config.yaml
n_layer: 10
d_model: 224
norm_place: "pre"
positions: "learned"
qk_norm: false
parallel_block: false
init_std_qkv: 0.0385
lr_head: 0.0087
decay_shape: "linear"
batch_tokens: [32768, 65536]
Each number is 128 + 24 x the weight over its row's rms, rounded and kept within 0 to 255. Layers, rows and columns count from 0. Numbers have three digits each. The size before them is the row's rms in percent of the matrix's.

# v: layer 4 attention value, 256x224, rms 0.0385, rows 236-247, columns 0-111
# o: layer 4 attention output (transposed), 256x224, rms 0.0478, rows 236-247, columns 0-111
v236 105:139111107113124122133118143125130145110125099108155150125120159134103113118145105136124134140126126161114129100105153122142126130154134175116126134094151117177156132096101133095107079158167123175094117126128129127124147106127120164124132169153093136123129135152089102123095156132102120140101165150125129113147153136091120108111119134111
o236 091:104162176145118119118139125131119136136158123136162075149132094144132126099128139113122164115103068128145147163102122135116110131127121134147136128141094108133106127157110154144158123090121140106142140139139098130100136169161122101091124123117133171162133097097105100113148131117121100111146089115103078135120107160143114142173140113073
v237 119:173135135119132119144124147092108101116121101096069100103134110124150162132135144095141107122149174112156108157154113144171135123100099093112131104115131083120084095089146139127162135140123100088142113150123129158147054113141126072135125103112100154139159133090112170125138122140133100127126084151062138111141097141122141162168083122096
o237 098:100132178111166159094126129146126123133146149147116177085153117106109123055104120153065115166127092130091133130124111122100155126180162128100121165137160130090132127105119080118089132128141106133124155138114088121119129141115103133093156142153164167143133137200146130128151152135139134169133141119157082101115132109144138154095157126190
v238 117:093118112122138124115164097086108118136132158069082114139107105100112114153112144134144124088131108075136116134107138136117138149083129120144133090102150119102131160100140125175144128118122161132158097135135095130124121129120152122128137133107163137114136121123125125115106160136145122158138137150110087111129129100133170165098085141143
o238 096:097166144132147130161099135095143148102155147108134082146114150127136165125143144112121120156131159117107142139145137145144119134133172137110117141109142178144102122177114084132142153132156118104124123126125135117158095158113101115140076112053150119108097101130127137129117176122153142104172125138115103108101124179086140132118129151130
v239 107:132131137097125090163110131135140093079129123139138116130154123068131116080135120113065148159124122116110114079093130148139109113121112116127126135128098128128115155158119141172127111146116123166134080178100106123116136133164124125128126104130113131153129102134148090124161110131110096139147124135108134145136153128145114134153135206104
o239 092:111144108142102108079150116093135169130143103115100109178118101206135143181128106141123099147117168133133105164130146129119140145143123114119109097154113118117159137112147103084131158128147107145115180114141142119139155133120133148113159122142161119148128136114114126086115119125143170164138131145123117144109149131114109155163139115155
v240 115:133134140105107138108116158123122133122160096159141119133095094139087125136126138112107158136138130170110112166113116118171136122122163088103133120121073170145126134145125130131138101139116131129093167113119161146100127102119104075130081119117134090116142112168139128128165133142122102121115092114150171134203150142102128101124153117111
o240 093:120140142094134111091116088094147162111137075123103156141129139124156129106130113140110134100111119143121147087160157161098104141133101155136106122134134098118134093073105112142087165113114102158107135103157151148124170131103126144146115111086151169186135133118147085167119134161135108172128122107119121101089125145139152139112087144095
v241 109:103123110161137144131138134114107174103143118073099130140134124143123113120107127114119111117146170167115130102093143124139126154109138134127110118128149106096113104107145115116099132151112120130131141129143148090124120159092099122112176117125150204100092128125153078134138176105117142131138090169133146092123130093109129125102126146164
o241 092:123132152161167101160154124145113077152154147116143151146090108151141096107143150111134100095113118102131096122122101130110117168116152135198128131118102192129153124152097137132135119123134129152118121157135126108109110125148159135155100082124127103122124154130139160157108130138123123107115176150097121148105101154085115173162125140120
v242 118:154108164166122123094111143104145092131144136154118146079115128157134119129145148136127143121154107103137132141170119121094118120129125173115113139098158155113180129126174133102103132145147147095130144106139078094153182180134146127099133144100136156117088129140139151179145157136137132112108149088124104155177167109147099117156146101093
o242 099:115144122096119137138138103124094170144087143111104115105124124154119164108108120116110132144094133110119132126123103119126098130131101097127132125136135100112086114121108104132115100076092108120140117132139097138161111115172114118146127149159095120135146149128126149136083095126094121117075119160109150069101110115085139122119114142105
v243 105:103157087139150129133122150119121112130141121134168129149125112133147130062084078132118126135084154116114128122083139108137127139102138109185168140095123169093103111115086092117137133108165135163094138116151136147101130077105143151124148167144143143111092116166109123143158137133120128087136164102118107146146151133120146172131155079150
o243 090:123121129124118113134160084131137122111090092143212156148151072169134158139130184120116113097162136168115119130179153126148127143125147172122128106139134091128094094106133168108130112118108107096126114148098164141141167117127155124135120111154158101105132115130130093119104149093110107097130098112113113096117157117119133127157117130108
v244 128:148137098150148167102121095136148141130059076113089150075145105096089124116123147106160134199166134127091111139119113123138132111141136098086118157128099124135114145106132095123154094124138124123148108142145156085117157138139127104160142172105139148114124126127111144127120131123132154129086132095119160137144144119159107152130105113178
o244 103:099117145130106116145112130150137138146118113093099132128101111151123060115118148137087132105095106133135142102133160100121145130146166165134184135095144133128129109113105082118115119131107135135111143092099137151102078114118124112141152111122137121135127164107141129144112153131122093131124141127120157121124109121125116139122136101108
v245 112:128110185097101117110136112102145122121090090117100144090116138115178139149158119110147121144123124085156118135143160101162117154156148129113119097121109093118131156116079138153118119125159128123141127134121112142147122138140132123125100145077157104095091145158141120121104109128136096113068126108082105125117128187158133136107133177134
o245 093:099184154116147142194122117102076155138142118104114095086132118182130113152090143097163112168138146128056119118109104144092109113138132107153112162172143119139118114133127118119126172150148129118125158088099105104139145118124148090142122110141133124155165089133111165163135146142111110151176150137140107097179128116141130164127161108120
v246 115:124147108166138094113110114118162133106147122124095141069157115089144120090138112151138124134078096153111129156152111136124108121148119122110135124087103148087125123107150156106137112118128160130117110145136118101083107117110151129128093173128143155121152136129119158111114158153128145149124144120151118123101140069121166117144096095128
o246 095:144098121126136135060157149164117126104119131145119082112140107139118113182102169112121141132144133157145156106118124126088119168118156110167197141115131134140117154140124093128152088107101087144178134119142125182139116140121104113107115107137167158139137153113149130153151111130126113159116087134119136119118126177138115102126153129107
v247 101:194170117157094104135107120136103107161171062137116097119124141117130141144168140187143124135150132140116103130170162130116110111141154113112096181138120170133150142122120122134097092136128109107152134131115099107117160143136127104127121144096095158119079120138129169123166173160136127104138129148088123152107131115126118104143132084123
o247 084:096127159077099122103136116105095136080099147082090127109165107123107126134137165130106090140088153142103163125103132140127129114132141122132135114129112106109138113151133170116142170179101105139120107112128134150137104113113134131150111159135113106178126153151107122154086072113131114140132146135119138076120135125119152165123121101119